Part of a small language model's weights: vocabulary 18049.
Each number is 500 + 40 x the weight over its row's rms, rounded and kept within 0 to 999. Layers, rows and columns count from 0. Numbers have three digits each. The size before them is the row's rms in percent of the matrix's.

# down: layer 9 MLP down (transposed), 2048x512, rms 0.0809, rows 1449-1515, columns 64-127
# gate: layer 9 MLP gate, 2048x512, rms 0.154, rows 1450-1516, columns 64-127
# up: layer 9 MLP up, 2048x512, rms 0.165, rows 1450-1515, columns 64-127
down1449 115:541503475633557443462548517535475504468469495547541482502422514561485475445527466396466510545463513537449510475514470452441500423514571532491493529489470555469455516515492473521515477586460485
gate1450 105:518471511479500437591513489564506517529569440446468481500441533502478504488463455444492499457507494508543497494543463500481411511548547449480511454453471546594465443509442488463470491501470501
up1450 106:530416529473507487538462475480524520540412489499502472591542483562483475432538585515501497589539477437504549481521506517450534451479497468451516515514541504486495512449557553536440501532640451
down1450 105:546466470475458429489392541514513477497481444491495479477542546446517487549555492523474549569515465492490533483504530537581444452606458492480540493464475492468528467441483511496485430549504525
gate1451 094:552439481503448431497474405442486517505527467511525469535513435526346422502563534529474482531514520538436552504553451477532455514518455444497525474540522512500511476510447559439500531431548475
up1451 098:483516484492541465545548474499541498491436533499551471450485511446575544548461473462473492487482525513543483504461482517569478438475495480509611386484513494494482528530493486549502473491563486
down1451 095:536535505575556571477493437517556477528421556590467525481501456506461486544405463463507498419503454419530516516441460470520452512490512491513473568449530462520577498430483510536457498501556503
gate1452 046:527557449504509516547464526465481499468440446451559536550463475471545483516487499555554439513423592498551490453554478504492409533501469451436502478531465544532550502477467521498445482472509519
up1452 047:567471448471508485510439481495458481507495474493557515529512481431540532536471503465506460523457506433487519441572465546514477449495430436497490470567471461533559469522529527527473473525461557
down1452 049:518464580521653551498485463499490480500483438511491483488478524483476566566413502492432476493504528449493485441569502468438463489449465488485488520529529494561553525474499527518506480517455501
gate1453 102:445521546517484493518519452453513472498455486490453491549494493489476470488542493449468530525529495521470561459523541526489521498448498481493494562437489565580501563515476426542520452469514524
up1453 100:438462566532497483561471462398466494451523498477499521513465502462485557506509440490493496568495498539503503447514563505543536550459566458446426428487537532501482578498506457440524496440523490
down1453 096:468512523419493531539500551483490503494524457577455515509504431468507485474528399565519483436510511511499497515480515458468481529447466523539549527484435513547542488481470551461519523529455436
gate1454 115:497547514504502478476467565521484482479447576484509421527474475439581477456577465539516478448501517535480588440479484538523512545480503487501576543557488431559545513446550467568525459455480554
up1454 112:437504447490602472573482462523474498555529471420472508468516497514450554445467559438521545505392477536479457521523417478581516510500546603527531539479548510531503515527550543514487597493480473
down1454 109:486505448525504500539499473505512451577462476554496485494441477523544515481478490456481483494495462472522502485494511408492530542494567487536510473492538483501456454540443533474397470459469523
gate1455 095:438474495480568461495518474442505474498464428520446491402486430533447500479484500524511521519499529492496538530504451493550458473500445577464448527562492497495465473493496519574464501548495483
up1455 099:535517507528477465467394511557504495501574416511464506535542468552537429508562521432529458492414487473496501518474529580544473486463496426579458573515527474502547471545436456480447509474548462
down1455 096:498495495507475515438497597544520480506525541500458468470451496468506472493501532408523478522474500493544460480504475516520524428515558546557439584574440421473514473526478541549514510505541465
gate1456 093:551539496436528482412511555415548504471489556456459515454495534517490476497498459540490462478518559502538521525466460495507516502547547483484486575498505479509410588600538487527524477454484439
up1456 086:464505504505499501501404525516457462530498503538575500549480425514528533555451472484499531469514475477473437546495541531545494492497541508524447402484517515483587439479462513546455512587540488
down1456 093:479550520513509506511482484484526444423456406468506551454498500554500559517494493536451541517452460530534424487492505534476506447474441435457470520531583471522523463491556457517470555611520477
gate1457 110:554485556413532569537554540462559501463510499451503473496500449463523536530569407528506446473565448610456539469457570440483429504549445538499491481479508531488466508520492472477519426499572467
up1457 108:505528489462407497516501497479472512530388494456462545503534506462451437503593516522535433503523496539515441553521417553512456449414480551570500490547511585542562533522484500543553475470450512
down1457 109:520411492537438487473438529444424538558442542505422500530502443479524532494518510496520464485527452530459552520543381512536493469519474505512523555453570581578478497570600545500548521470487540
gate1458 090:603425474541416474552500504537424504500512525509486515535454520518443578513478479526510504487576511556533471435535511550542572479512458499407530564536499515477501523487520507506435464536483451
up1458 089:434556464506509534478513554495499458467467548513572529469524492477512376440465495493475546494474535512479480560492503508495503483541516529558485462465556520502492494530486483446521449496541557
down1458 090:488428558472505459517476525503530507475564519530517483531579529456586511447562517499533456493496485356498527559534535526439471499457609557440501540555454566513542456523507473427530489557475501
gate1459 104:467526517497492483582478475489493550495459437501489413496502558490516508523575541425591478454590498599455525516398483546507472501529511491495529482509491495494517476459488475519470539551535530
up1459 109:551475474400548536526549542410412463459503463462488467490461462518454507546517474507479433494586530564506563454490523447483508465493484459506503570461460490518467547494555498479536546472463551
down1459 105:490416428473479500528487519479535483503504483518526543506576452601533470492477475517534440490522504501458521596405493428495476460485471494595501502518521446460570496437509476511479438498497523
gate1460 105:497500538470364500475453510524470527549494568540501471409421451479509414547531519535521508466549494476498511496459508501478427472452560501449464468553475549436500507502449496507517467419540471
up1460 108:568503459536437475507507448546498506492495509523505441455493390519467460490465549434539467476509526473514543512468555477554441488522492488516515566531521515497526531520546493544542435494474513
down1460 107:546417410492512499433538528451464508511534537479478496492533383498469515500555594456568545547522487483498555514513513478540545509484516530476489559473513589492519527516483487434428571443526536
gate1461 112:510574472507457445483496525519409477501511453486491491459473490565563533493480533486537454505512537547419484568463473484511553448562462478551545491489492545500434500514543514510504504514523455
up1461 107:499538525448463492517535430568516449483429512497500509479571538541433519465567478515485520505523446526498442552498456478540485558436500476495527505491568460566507536599528467482492516454462474
down1461 113:453563467470471427557575457494472514437538492513531516454503520519535537480498479415486505488510458485544480459505571482468458492502489507506573496571607572488436503499524551478434493505542493
gate1462 106:493529428525482554449553479529506535455526510498506513372549494564507480453464511519526581483453491486481540547498515509502484487530568526523488475420490481552477487440481477542506447537503459
up1462 103:456431454487549471462546454469511512447477436528527496513516513563469513564505427552538503475533493458536502458425444528518507452548578542532430460481495445463497537525497482526508499470494495
down1462 098:511480497491482529483505521563532523458528525501497487466498566524567505482479472538487486448455441484534478464515549476450511541547498480503559523536579575543535453535517524543506501519499550
gate1463 093:417550504531542538542515567467516452472527556548443500430491506541459448454497455505462508496528455521522421483495513466447508429555579536495564512484553497501488502534480512458479453493518435
up1463 095:544477486454424525440459498518463603511503460532507461573463449528468500519567473504573530429445530581486558415480472475440536549537452515435488496532456530506528512471473512503510487484508547
down1463 095:467564447457477523528476522457518539569503501497509493466442464506459480585533488542500460569523385504512417470490503493568463565475486501471488512484527499491519485516475553547442474511499540
gate1464 081:437434501601560481493461492478496521505478424510491458519565508528499540471509569490508523498471474572501517496538565521520503533456573544525449513480471473545450475524513572510480509568482502
up1464 084:492474498520523524471486531536439523500435562508431457522572425541442528540480527552508501484570516534452505517488492506516429439461563457519541529483467591476471519516433529542442491522449485
down1464 084:447568522506460468538480424533555541497480542490518453504545534489522570492551518555459496522509485480547469564531542492546507503543509497506544515469426504476418468515497442527490477519490532
gate1465 104:493493571519501512483496489506542503538454515493439495508463408478499539516492517513466498527477497515457459429430455543496432552518526533474506550519494460549464458489484523493480493586522449
up1465 093:509469496490446500488487470503505519527459522475457590515551458468538540476510595559492501511498483505459528541473474530514529521504517565554485461532469494498450523532486516498434486591513441
down1465 108:515416504529453490444513539513516534530543458421466474408475471469405482490501494534496455472498492495540521512463547493500528503499506503437498527505521581510498541509477475522493576591477499
gate1466 110:518562539476506464490507472463491571529449458460547469564540478513537518433448512484500489479470415523515554521554468488511538458469563492568505571505538439501507404526453511552480551452514523
up1466 112:547550533515431479554445567518464545502453522512426444521513477472464507447496414474398503477407505469483578527466413468438539498483497454502505475461513433533487526545501459545547533502471438
down1466 105:501532529474498541559522569486461494485462493478446460469523546553545500472513423502529533506500464422493504573604410521549497561501523522522454470521498515550537524482521500552561542556462501
gate1467 052:566494481536558447481469504516499467541473428470541519540487541499517544489539539503493519449486469494525480462532445549556472575483417438497507501420506500457512486556507456525479461530479503
up1467 055:412463598467537504549545470519513514438600565523496491475530462462458441481479490460504514563498483518507543465470509481505501445496560554488441504552512524530502512461553515445510499500543515
down1467 053:466515515464433511439427533519517534536488403472459525552495479506466520471458525503519504506516506528478529514437561466488416458435462463525514484464570472423533508553521515486448579473443456
gate1468 101:520534507467488508453527425546560461535544519474477502507532585472515490548576522468472570529540541467486537529441531501531516539527450443476456564507495581433455525517425483551558512526528474
up1468 101:534510453440469429525547460503482554510430410510516446444552415508416492455507519558503552529539485473451503594523509536528485601449398498427446540466546501542501504613464450461449489444529532
down1468 100:510474485512553519588465527495516518475480501437495480472591477494553464528494480487494563487491483495536511514548493537463428537561505529567516482473444429458486537567469457484442499445509553
gate1469 109:476452586531504587494448494504527546496518421495459503456468469501476530545551489465515496482482499496488408538433495458489509416498464495546464502548517467476479520534436542514481418550567438
up1469 109:526425483487562533514466483504510547540492467505524413518572510481511506538441503484465524461538482481502454549445496534448516440494547476536543452538526492448532434583476527540520468512530486
down1469 108:425552542535496506504442483528561528512595531483498477471414496556563528517451471505484474496538532592504516480526576506479532481510493499516485438513489502463453484445484506496497497516513484
gate1470 109:463523446456501474483504502516433501525423538451502470500466505472534546550511539525506532540426555483514496504526486581542484571387496564466560611455484543568548500491542505504542476519495539
up1470 109:517473448485533515517492524463475558488617482548532497470572485490533508546496500549538403486407465545451524450466510571535515524460466488466533408539514472535524511527580551469438577536533536
down1470 107:404487486491481524477482541449485465417559473536509499504446466525559506492465552490469460449511481491473578478550479603498467490507482537501481454437495462539478473489466504513462585455509554
gate1471 105:505450451436555444492441444464451442501550508495497516527468485554454544516478472516435498617537504465482522416465480494457496480450544442428519543453555500520538498506492476514530447489597408
up1471 103:513486483493406481476571474487478534519469528446562515627502474545504555571464517485520465477529540537462504507538451441477571546549485535493449498543484505529472478451554468452412560480521550
down1471 104:539501551544446460474587475526487453571490532492490500535523436446500562460521463451492430500537546522460473495461478500475496473459544464495484400490509536517476434456465525526455527496492506
gate1472 095:413455504493544507527427543540480505609460468558518491565450451457482475494451496452510515516428443479452466519504457519477489443552527519523514566514543465498505536533527556513537459464451438
up1472 097:500519478513526525516473500474471506556525415490557494536473480491466472543494501418482494571479496488566462565454498501500482511491515497575391560488481491491520585483507491521542454527420521
down1472 096:479477464566543472542485515541413525526535524491558505567414499475517404476530513420579479509538478534504515504509466571483572489447544521481498561497565517550517555470467529515483430508489446
gate1473 096:438436519527447472484473515557441481520498457483482488451504583439523569510478603424489585489450526561527484549459482477529577510581486489511557493520502558525529500490490531553559497477540489
up1473 098:554558460508576519559579461468504400437462475542523552474578458507474478502520430576542485479392429455518530495478487499477432509445472456464482525484517518450479493499487480458417491524513541
down1473 106:466470531470458484469504426416557458508491506486475527482530497460500519438513530537511447530468534523402482469558514523448497520534512456548502476502454527451512495525503434472559474504496498
gate1474 111:427486538487500517548492510473476478516545486510582506404409537592523526568522492450481517431569534500521457468463445475444458510519503473510565522511506490458492510499477523515476557653571459
up1474 110:496478446476521512486521549525470434605453438521511382522532539438565506482494535525449489569497523551535475499555542494431491483548528498419517478461505486519501561496460493500501426487524482
down1474 108:477479513469540569496617522464510522518502527417489469493540566468506451470503501480467477521465521523563501469492514471424584479531537478462511499516475514474524443494504477543528492496558553
gate1475 096:529548461468526531555501489497500548587573453460511573551404506459564524505395448504525457477515517436497543520559470516542573505546532533443520566491503477540502422483417497548512578516570581
up1475 102:504483506468518367475464517530546461563496535499476445494501505506514477426562506501512454519509472563561537456510482502475481496491491544400488529512509562534545488529531442478465530509509481
down1475 094:489566447534492446482419404488496608474561534474499510533539541425540498556457480517441457450491474535536482589540540475466508493497526487474481507483472462539541609503469505497490504490451569
gate1476 090:460468488480497539523532461523501470469574579511521486455462427456446522482485514554467469479577508488492450449488499509483489507516534479505532518526560549542459515455465514496471505472496499
up1476 091:482545421549493429497478424527467498468515533523447540495549477503473497462472512513476557492543518486493468435435536564501474571488476506476507510426537570514449577539466537517466515441502503
down1476 092:500487510513456489531453470471551480523548434580368473566497526559488493556496508536559526510509535533452483563500515552398467450527426489481525536518440567516463506519516493492490518512502485
gate1477 088:552474503484522539524509532440515541516465497571435560551476458474496567491461545654533488415496452516501442490546505470505470556496476459533521550443553470464478580562505445427520603590496515
up1477 094:521460430497574467498447543536507457512452546519542538488494514475478467498529523529484465512594534464495374490461501649501534524518538543492446442511487471471501527460559482536502467475539441
down1477 089:484486563530585535485483465507593461476508488572473461503426488467516500503485591433463458468487441411448547531492618522452506477414514548469477422503541471486488544469530501520450464449470511
gate1478 090:536453507555496536552441487447408531466491522483500483544508509461457474492525484494488522521414456448470554623506527540460467515457538525458506531495507493489481572520498522493514540537488526
up1478 089:558503453465439458501601554500534490604521541443473486485495532554549537488522465493503505494559483534545501455460527514459530502525523504581471500504512532555559481545594500496496500490535468
down1478 096:564459517510516489575523512450485516451419501562544516482522514528514519513492476494425515473435497483429570490509470464459432553468451491550516489535549533478533508470470569470537508509539495
gate1479 096:396511512466489525602459512545503452515542521510482599634539506503474483480487458473487556507434414572480552513526470457572550506497480501471432431455455506491413478522457462436475483488411485
up1479 094:507516467525475447472478453471490450510558487497526416411443493539554512510505480550495405478446513560507479528512596483450567425466487461444454534512451485445449485407496498562473487567478439
down1479 098:537499468514552508523444563547540530504462475538455481478526549574521510562520545447494480478493477533519511548470495457496513438508490551450526494506474473588477486498479466477483551513405439
gate1480 058:486467509534499445483573511501468519480524539445572482474514489524460460546555458495573478506542425455490444476550435509500497499500536530545552526483495510478458464403536499517454429476498440
up1480 060:439460494531540432485515481376499486538488554482531470532580525426487455495518531460569493544517474473438445445516500479529489491506532464513531546487462536471537493444522545526492468485519474
down1480 060:511489455536551514485457474517487545492552473527565440498519526457494456509465499483379516480470473518487459498503525489454519510492496546535524574502504455515457473533568500498501521517504537
gate1481 087:442472477469467542459585526502477435423485433534536466512505479531563583535488439502564483499536555488507479496487560494467492526449439539497497508528515526463475504415516502495490413549519485
up1481 090:423473530500483484540555517502420473485535488450497495517398524530543527551475494559494484506491463462503479471493474537591437473502606593531607482516500533493525508441513567553512584527513472
down1481 090:527452451518482506474557386538461521473542447476512565498464517483526443405433510474472475539470477540484512445470496486521504493496546608573526481509506534469565474528424515474554548498493468
gate1482 107:494463428535548492520516462525572455515489557422503450518462518499436570462497517517458584523504479463497543449503545476496499468599491529506458481503570444509380553492475539554557493492502454
up1482 103:522441510546515437499526573495517524472464448466511552560563425463441536556437479474549450508572457565454512505449442493484497466447500485590518474522517527479618500529499443473508458481466509
down1482 106:495490499456497400477568472516461560466472505575468467522530518498532480479517447535521581434529469525486482503460433524487440552530530469518557508436449541423507527538520535490500524449507602
gate1483 103:519475489449464385479432446434490540477455477517520568451486433449411551459523502545576491485527536562542487552475536531523405495444529407545513501480503495530493523438537476571507499461493583
up1483 102:449506497470493516493513492479525504574470492454480485490468497470487444472520470552491518545524452488388461477511551449539515554533521466497575536587534561530466448386495522549545535564443461
down1483 099:490529481564491425488439460548563509513512526501507528516505482558442504522475494499483515485516532488506410492463506599420487462528543584496524500538443492466464528459558494493506474520458562
gate1484 107:477586527453472504562516544486527561474509505483507457454501463464502484562472411506518484539467468473510526469554458424515485511453531445547455513490512489471529406493517511499451459557540486
up1484 106:442519454557532482489545469502489566547485484480501488539521467548489440493514470555534463537390470491509487487487526552452498541570486540571576469459453522559520534453554473544500399453527528
down1484 106:532462502466513453573412542489516511507496542453535459476493495519561447481536483384535525533490485429514436474463476525481477533514499479489505514585559446474488488467494428401416495527535431
gate1485 103:483484486544505520452498494471467531480530594466434499488365498437421502539492517430423521502506506472488494548537489490615506517548515459535480475430491512533487552508513539435524386458507495
up1485 101:453539444525446492503480505538520461574554525565440476505457476561512484547487467493464519383515492547469450450396529496498545512576462502523536438473438542484507496461415504451479533546511449
down1485 101:478510513487583503592531495482541516483574495432448513524549509525460551520553522475520493553491501437535545471452488479508524492513536521430557522538503460548499530556524463523512489474505490
gate1486 105:468492548525471539453454498513524481497477572660477484508454483518443531420512512484507512517488473560505499519496472482490476421544529461501520423538430451496443520517493478570440550499521483
up1486 113:500457484499547516442550504494478558453501497514509486518504484457465516551596544536517560512529473513462486447532491555514492528432543519409521541447478438518469459484461588507551474552545499
down1486 111:520479474438530435512492515525501491510598538473528516416494469454521504530502455466492460567508414540513520426497565557482451503460507537507522473506473576516473589522435503483449453487603420
gate1487 108:513474510463515439510511543518481490489497492525406451406486495521510512543503512497473444455440559398483437437468448507546490498477535437504447482525509483507526515448528543482518460451492484
up1487 108:515482456476498499530574434552510508503494545529433445500536475513469557448475517475469498499454580555492530503465449529489491460555503519535520497455483519486548543516500536545537560524568504
down1487 102:458492513510488502500526578481502502419488537508454544439469543527491525472471529482467429471428480496482481495510523517543562491449538518555434506496494539513465566535525528484509578555519531
gate1488 099:509470472513551458484481515466533536490542485480514517436456449453509458460503510494567536440517462417490481535544537588521499478571543518503435471509433560526487464474381525473483536498444553
up1488 095:511457427541464428445435512478514504512526556549463567521479472466458430465538532423470488488513513496556515527450550546511541492477508570621402523537484439539492598476511548479484647485515494
down1488 099:500541527514554606577543498554502491509596496439479434531499425422499535466581499528497439500522497508473553540496497462541515496569506558536490449519440481476484497534526470516483596459474529
gate1489 088:504483394437534501483520467477505496527504471523554464562575497527564457480531481537529531488545569462535489461513440527490566480519457496457457533498499521514533494498543588508556509486473562
up1489 088:561539462472551580534559505579506484423531520581577517526516498555483442582513497538531527530549538492489440450540493512472545428551458466493491553521506449555499540478484511502536498449497524
down1489 103:532484485445470558490417515475487453487401471513534490506493520598495478448454481486512513449529499458557553539506429500528472491542473500530458435498521575473401479581569519418475558471465529
gate1490 121:447480546430544505572562461478469543561529445496535527509405508508537453491499528460528532500504477551576538471556494496533469438514504497489465423539539558488533434539480493487592511490575553
up1490 118:466485525462523413495556446513501489465521506451449555515486528464534475472471457496543486557531425484552562484510507471525476485569485481512478469501546532521536408560572581478484478450541526
down1490 119:406422498492572449544532526448414529462508493509475491456468546561457437513544511559527480525449522488531543395504509484572532501540450449474446554521469475483477502568440520500508516489544502
gate1491 074:514490488510474512460436568472466448455477482451482484436512471511490448487535401527507431487472467457478407526550553470538484490532383505499439439511483579535443510478434539509517497535487465
up1491 073:476501454510454511525472437517580503552506520517477467526530487477518531438506524481491513483529541449467531463475538606451555567440559507518491532490506508523459527561564473478486491480443501
down1491 076:568480556562513489520505462461581582454509497488555502498515481469472541527524501463407545460539475467518525517463551491526613455531503473482446474514547476508543524551481433412475468474520510
gate1492 108:525498501543493581496450587448500470430554506464497492496567475528519519533528540446432458540461465519553456475417498525467542462533473447529471478467500479516456544511504487504509445520538478
up1492 116:468497527573597444521536479463510521536445528547513514489487444481452488501549528553501489394504550444474499427524485493500537502493472528479462520540464483495521459475479510500514434540491502
down1492 117:595454468468462512540540506475487483476466506553554431385495499513457549526512519535551557505480465487533534504504478508512477515537522460494522520527509542424515594509472494511489467474462525
gate1493 108:538523491463442471457503469423499512466432518406503543489459413435425489442490504430532523446523552458456429509537468445507457542561486546509527530494465504528444485503513409571510492491492560
up1493 105:589457545543424424469513520439569464531547495503472561560549532509429567511469472498477467479519488550453490427525490520525508518538503497503476517513557523516476508488513495526567464482510567
down1493 104:440533527513448524583461580508567417531453463543542544492558569463478544509522571480475524449490494457476492450532507457533492466490559524498535527505537495514465536483489504460529570533485488
gate1494 091:480526462512515514541512519479481525454463566447508482459451467571530549505447484466468505466517505526469465496432475531564483519443484491528461519490554455463499501458539435482561477434473493
up1494 092:537515584486486515557536548426486521508606498524491505523468489449491529516409519491484476483488520601482515453473587490470516479524561516490554451536500547555444502641535444487492453510477443
down1494 091:529459489510443480551469503566510562440480513570448509573424503565495493500525519476516505532496483467465422526478522586473483529548521505578522447503433496464403486537503551513610499523461509
gate1495 122:533522462470520491491536501461515455491461498501516494489535531485489564528567467432492549509452477485547568449511512438563496511494454483538538511482444510491428461483485489486509492514479523
up1495 148:527468498422536521489485487544525499473449472525546465534453486486465475506530497432493473517571450512553500541497521503605515555569530525566467535505481524462434559494506471517524392542505472
down1495 128:502547507491510492520564424427420455501465491461496538439516549462523519520466509487514463550431469488488497494555574463514513513493457534496533523477494505451399491435508532508489471483545481
gate1496 103:492480550511532485515442513492454462519503553395531476503559522498517534433488524523474524516478464455524423497509459512445504432543525502546528442481532505519492512566498517497490465504429503
up1496 099:480477506495469462542522529485507446473477570572509498527500468515517460482436482489501499428444482484420437497478481505496609450529504509513515489472490489451507521518474442553531555414543493
down1496 099:513522528482461510473436479540502433580420463543535481465500517527464441504501547482506438454484457529519438484474522568536519500469587560423511497434502488507518546388495545493477415505535529
gate1497 119:527514505452548491551467463414509458519518460444449514545527444559469491473505462547462586475426498507496445495441425512464534519518448531457500540517535485504529463555543456438556429503528446
up1497 115:447476553439587520499442534568568513452492501467445521472442497453600498548472477475582442440436530484453564557501574467521526562420504478476491477503550485483414483508527554485386474524523528
down1497 123:391480462508512532470534470533518537566529520473526582500497534533512487525499591460546413566515514474470471604443430503536535513570524529462455510502503542506493469512531457479514512511465496
gate1498 112:522496512504477558512550572522588490492557471549469445518535481497455406474485531595454517568436459474497545567500384510467489506442474573593492504453462569482538444471534494575447473473445417
up1498 110:490540447456552439486531536511561511453523455453444477495509426531553547509472450545487493460515464478460451449473552499531447465500531466555521490472559444504518546539516452507470517498510453
down1498 112:483514482446531467448570486433519426532530471518512520464568437480528532475530554531506502485508445521549431478425509471460466481455499474537449448503470510519509499457548447483565407495475478
gate1499 062:493513532511515512516545539516529466561505589511523417549493446483564532537488425480562445486460463481521472456585500520560483513555488522513490521459466493393513523478539554589456484520506507
up1499 066:468484468544460473447474473534511506506499434502529440498512443527499467429571543495494490542470548498567476487493521566522554526463471491428468463529535538498447544462564544453487521429492431
down1499 065:522483454527460492487495539431577477496473468587501528437489476425473534535636479503540462469505606433446457481511466516501512503508499500464406497536503562475539524514533485509494519529471475
gate1500 062:534513516528489539433445515526450431474481510472528502500493496549558564428472466463387463449412514479502495585565613508470500533483549556519540439473466460429517498513498492462432548502514482
up1500 065:556548529486516562509482428502524480475422548422557479526493576521485543490503468465487461457415456475465480565560559530466469448455518485559575513501486485447517518504528503535433472476456433
down1500 064:521471488530436498524481512534566492530492481530558482510521584491461517503504468491483489445472514496544516496491472475484485464539540499529497513518492476538474462448424490492532534523530461
gate1501 090:496438469467438484484537421445450553538546458516578499492518509506520438496509542523514503521485460516507549495476450467456489541503525445524452541544470494471495467486435504541489484460577513
up1501 097:520512546500501456486460442478492520518530484483477518513511534470531510522480504461568599576449483497485545543479527474503398475452547517513504432504483576580528519494586485442491474553438500
down1501 096:541545532462466543514501504490415494450489422602501499544515418430486486528483483442609508451554493553384477530503471477494497507471545529555501489450503464511518512481495474479505517484499473
gate1502 108:524528429520480444531541455544532495508529460515570490397520489543487510520523431514458478522455509544574418515544517547569520552523457536469466498514463466503504573491500521457519418502502571
up1502 110:502438502496524482552468462434494532491455527470495550535495488511525508422513532495540504566556476532515459500557469515443637438477503527470536528465467462479462483513423435556519493460544491
down1502 110:474449516526470472539502446578489527487454530411523563531413494500454467536509481514478482424544543473420474532492509457474443556449442404498501533448485562487527476579510465533580412481487517
gate1503 104:518494506458495500592510543437497450493496535479488467599503447511488477463513485454472512443515490487481567473501462444556484480513523510500562515541511406542456431495501533521499518575510481
up1503 099:448545489475479452482469545514471521482504418445553561496496424498455541523467532529507490416545448475500540410493506530540445533486454467518528457523596464544431567554556623476496409509449562
down1503 099:497532540535523518443505494529525481464420513541503437526556546562525583525507501470488557544464512500445496506543455477528459535477489496470495450506505559494622465473493428462473523501542453
gate1504 107:541504429447492455495510533477465469483516532522549439541520467589506480522566500486540492471452546500550605490566491510472443573564548528471511492528584538528454463435485487525514552529528575
up1504 105:531499541422551415530563472549452515458497549541475465540505525441491444554533576498532480483512521543477530441551440443514491515561559465501490503489518461534557502465500436504489525537507515
down1504 099:394531508497494449525547568534455516442433501522499482479533530449572498485571467523547500481494539574499482514562497473581497508466559513504519489421441540449521577518496533471518492495431486
gate1505 112:547527532447481538523539516544486402510498474536627493570567481449561476496480461466487484430458465558495511517561490501485490484481481457525443453482531477504526540555486488491475493519569401
up1505 109:513556513514540568505494534541537493570506565536495442488538530478503607500534526540565545483447601487579542478573525495508530508432505502461461532546467442453486575473491515474408519445520520
down1505 108:436524520434553463514484510547437523516516577504485508490509491498461462446447507495543476497479553464518486487492475500557557449518482508525436532467508491499482490528459567396520450495484529
gate1506 068:583531478445551527426420595509459462509509469434563498499459479498509521470451495529570537451508444486546559505446513541521528461456556485425532588536572549469503417499464475518504550493424516
up1506 068:433470524565492504547463438465459506509498571531453494501505505431449468527499456487519539560533552506464456512491420476414442512504438533517487429440437480529516553499488483465482575511537545
down1506 072:520486533531402483519566506505464492580522533550498530527448521442550523484475512464524510460507460478557466519501504494492554404580489400577474519474483471483459498478494496531527527475496480
gate1507 115:557467515488506465577519440532572581488560507553464440502504429455504393463492477521444548499509513608550518513532525490556476515526519504498545514433541476465521596507516490490490524499512525
up1507 115:502479455529537428599509447446502473502513491510505452518411484410503461510497499466531447512557459476471517422483463497560496444457436504434470540518534559502527562439477487458545483512516481
down1507 117:576547547454454478468525479478550562505594544514528549440541485442448430483543548504517507553485478497512565531437422515526516489507514497514475549572514490590513546521550496542547434501510520
gate1508 101:552436501479504568507445525477461560484521527540563502465443430501521451467528501491548507524409521530517506497504478465469422461515493428488513475479482505611508473462430498527583548533489485
up1508 106:486545474495476515542455442505525493533497453454457523520468593445486559506490466486463482519465512501515518508541491605530539478488500462488482480506493490478505526512520476472483469503542530
down1508 103:518425479566500515534469506509554620498539463479491503513619551422457593532440507512502537462471392500441512527428517488454515554490440503512543465473517516493432475554481505506552462531504504
gate1509 090:564519510468484456477537505495529484412582475470542545524562522553550496514516501545536502531512551501582517547553511546550502532512531556521465560579598480542554546523486473494478548489495419
up1509 095:495513470519442477506537577531454473458534454508564533522590547571478477538418434473479506553513542493515482480522535546495460510452515518526484528501524524504480521509514472514531495525514412
down1509 093:500443516516553432457473452513482533543441549520512521483546544504454431469556558450526481532485462521535475551455521544530462562496550467513464415484463579486379553524529497546537549493525436
gate1510 104:478435489468458522519525518434537539460488486533425570494561463513573494510487490558540529507473548531489554438496476493557472445475547520511536487489490599483487523502469536515577460449495481
up1510 100:515612474482512496483512434528505522462520444486559475462523442484497539545497437588507517516463422573485464482498513478507565450493528485517413536509452492566520522507469473549460462369467468
down1510 105:498550566555451470504468536461478497495514514482512501519510485481519495478557505486488541429465486492572507501446532566440511510484403523473464584493505506490482549524490428510513547425484451
gate1511 107:450525508511507508466594504476386498446586461521503482506540473464478523532512504469523460421494474558552550465472514499509500520538498524500507458501514522531479527522476497527573459465465540
up1511 115:446466499427530520524542482435427423549547492553471514542430506562484519519496501562548479494485439533518544547562494522494448487482532501533432511523501507452494449561490500419418536558506478
down1511 109:482514555488452451561550441456506508503455484489536478527453516484558491472506514493562522502580492469448480509559547506480518522495576547451517541463543465469541460461530534506601461465579476
gate1512 097:511514523540491462485523447525482551428454471486542484546550417550510485541500508572479518589499498478504531513536562565495473481485477470485502577459558494499477567505493542475448544482482501
up1512 097:518528569567494478491529528525436558517509445517541518469538492464506441517445523529497503457498438432437513471485511455475510568508531533538568465496546527548508435425487482445480488507480514
down1512 096:504487455502460439537453471500509496472569585499518533490523498524479505563481465530481509570516482499405559530561477485496524474497521549465478475450480461480489537526503494457465555495505480
gate1513 097:481506448550581533451528543548464477466512452553504523447523480548503477508501591491516494487488487552504462488538492435508525423472487519458533499486505473450476514482507565494504454520578509
up1513 095:442527534480472512526520530458552491498459438546488513501531559491443503520471422476425466546564513510495471473438508534479494526466488391498528552556507494498502596491463442542488491547553498
down1513 096:553480456522541516522461547560516558457486571491546518502435460509497523505466448497510507522528508554505558551426506558527453549448517454513516581533437453436459518513468510529442507444509517
gate1514 102:555559479492503481478487523504458468567524489392452513551508465517490472448503502475535566456521503507546444498515536447540445524503535433496583544530472492525462595491502428452495511547521592
up1514 103:511531540436513486454462509501475517545520530469533540567479536493502510464445528501518459430480533467502508458521513507586538517509453523454485632511531517527452573568472463484527486475507476
down1514 105:494415522549462528530507545576482481462473439448489531495516425470561501477464533476527478430538553434515444498453482479505491479478499486545481495474487548531475462530450484470449483472504521
gate1515 109:439458482459490467504516467434458439445490518496555425470474520492494440508488527569489519549443512492514500481463464457489427450485472503528443542509490481436468435480469481508476507464507442
up1515 103:506534510546557457466529498448501520522500387450467540457508548534513511588487578438567498439472502494497473526548534561542518470424589559416524523527548525471556562459510464527440496512548473
down1515 106:520534500466468532492517466456559505512559412504462549519453477491509479524488516474514495517557528465567544473498543482454544512442532547486515507559524490484438505443409480532418547417470562
gate1516 095:478479545478502525489550509490487510426489513463499532466482501420505469562573505392491520500532487440553453527461417530517508562519538525507442439460526503485509485465469509526468509520477573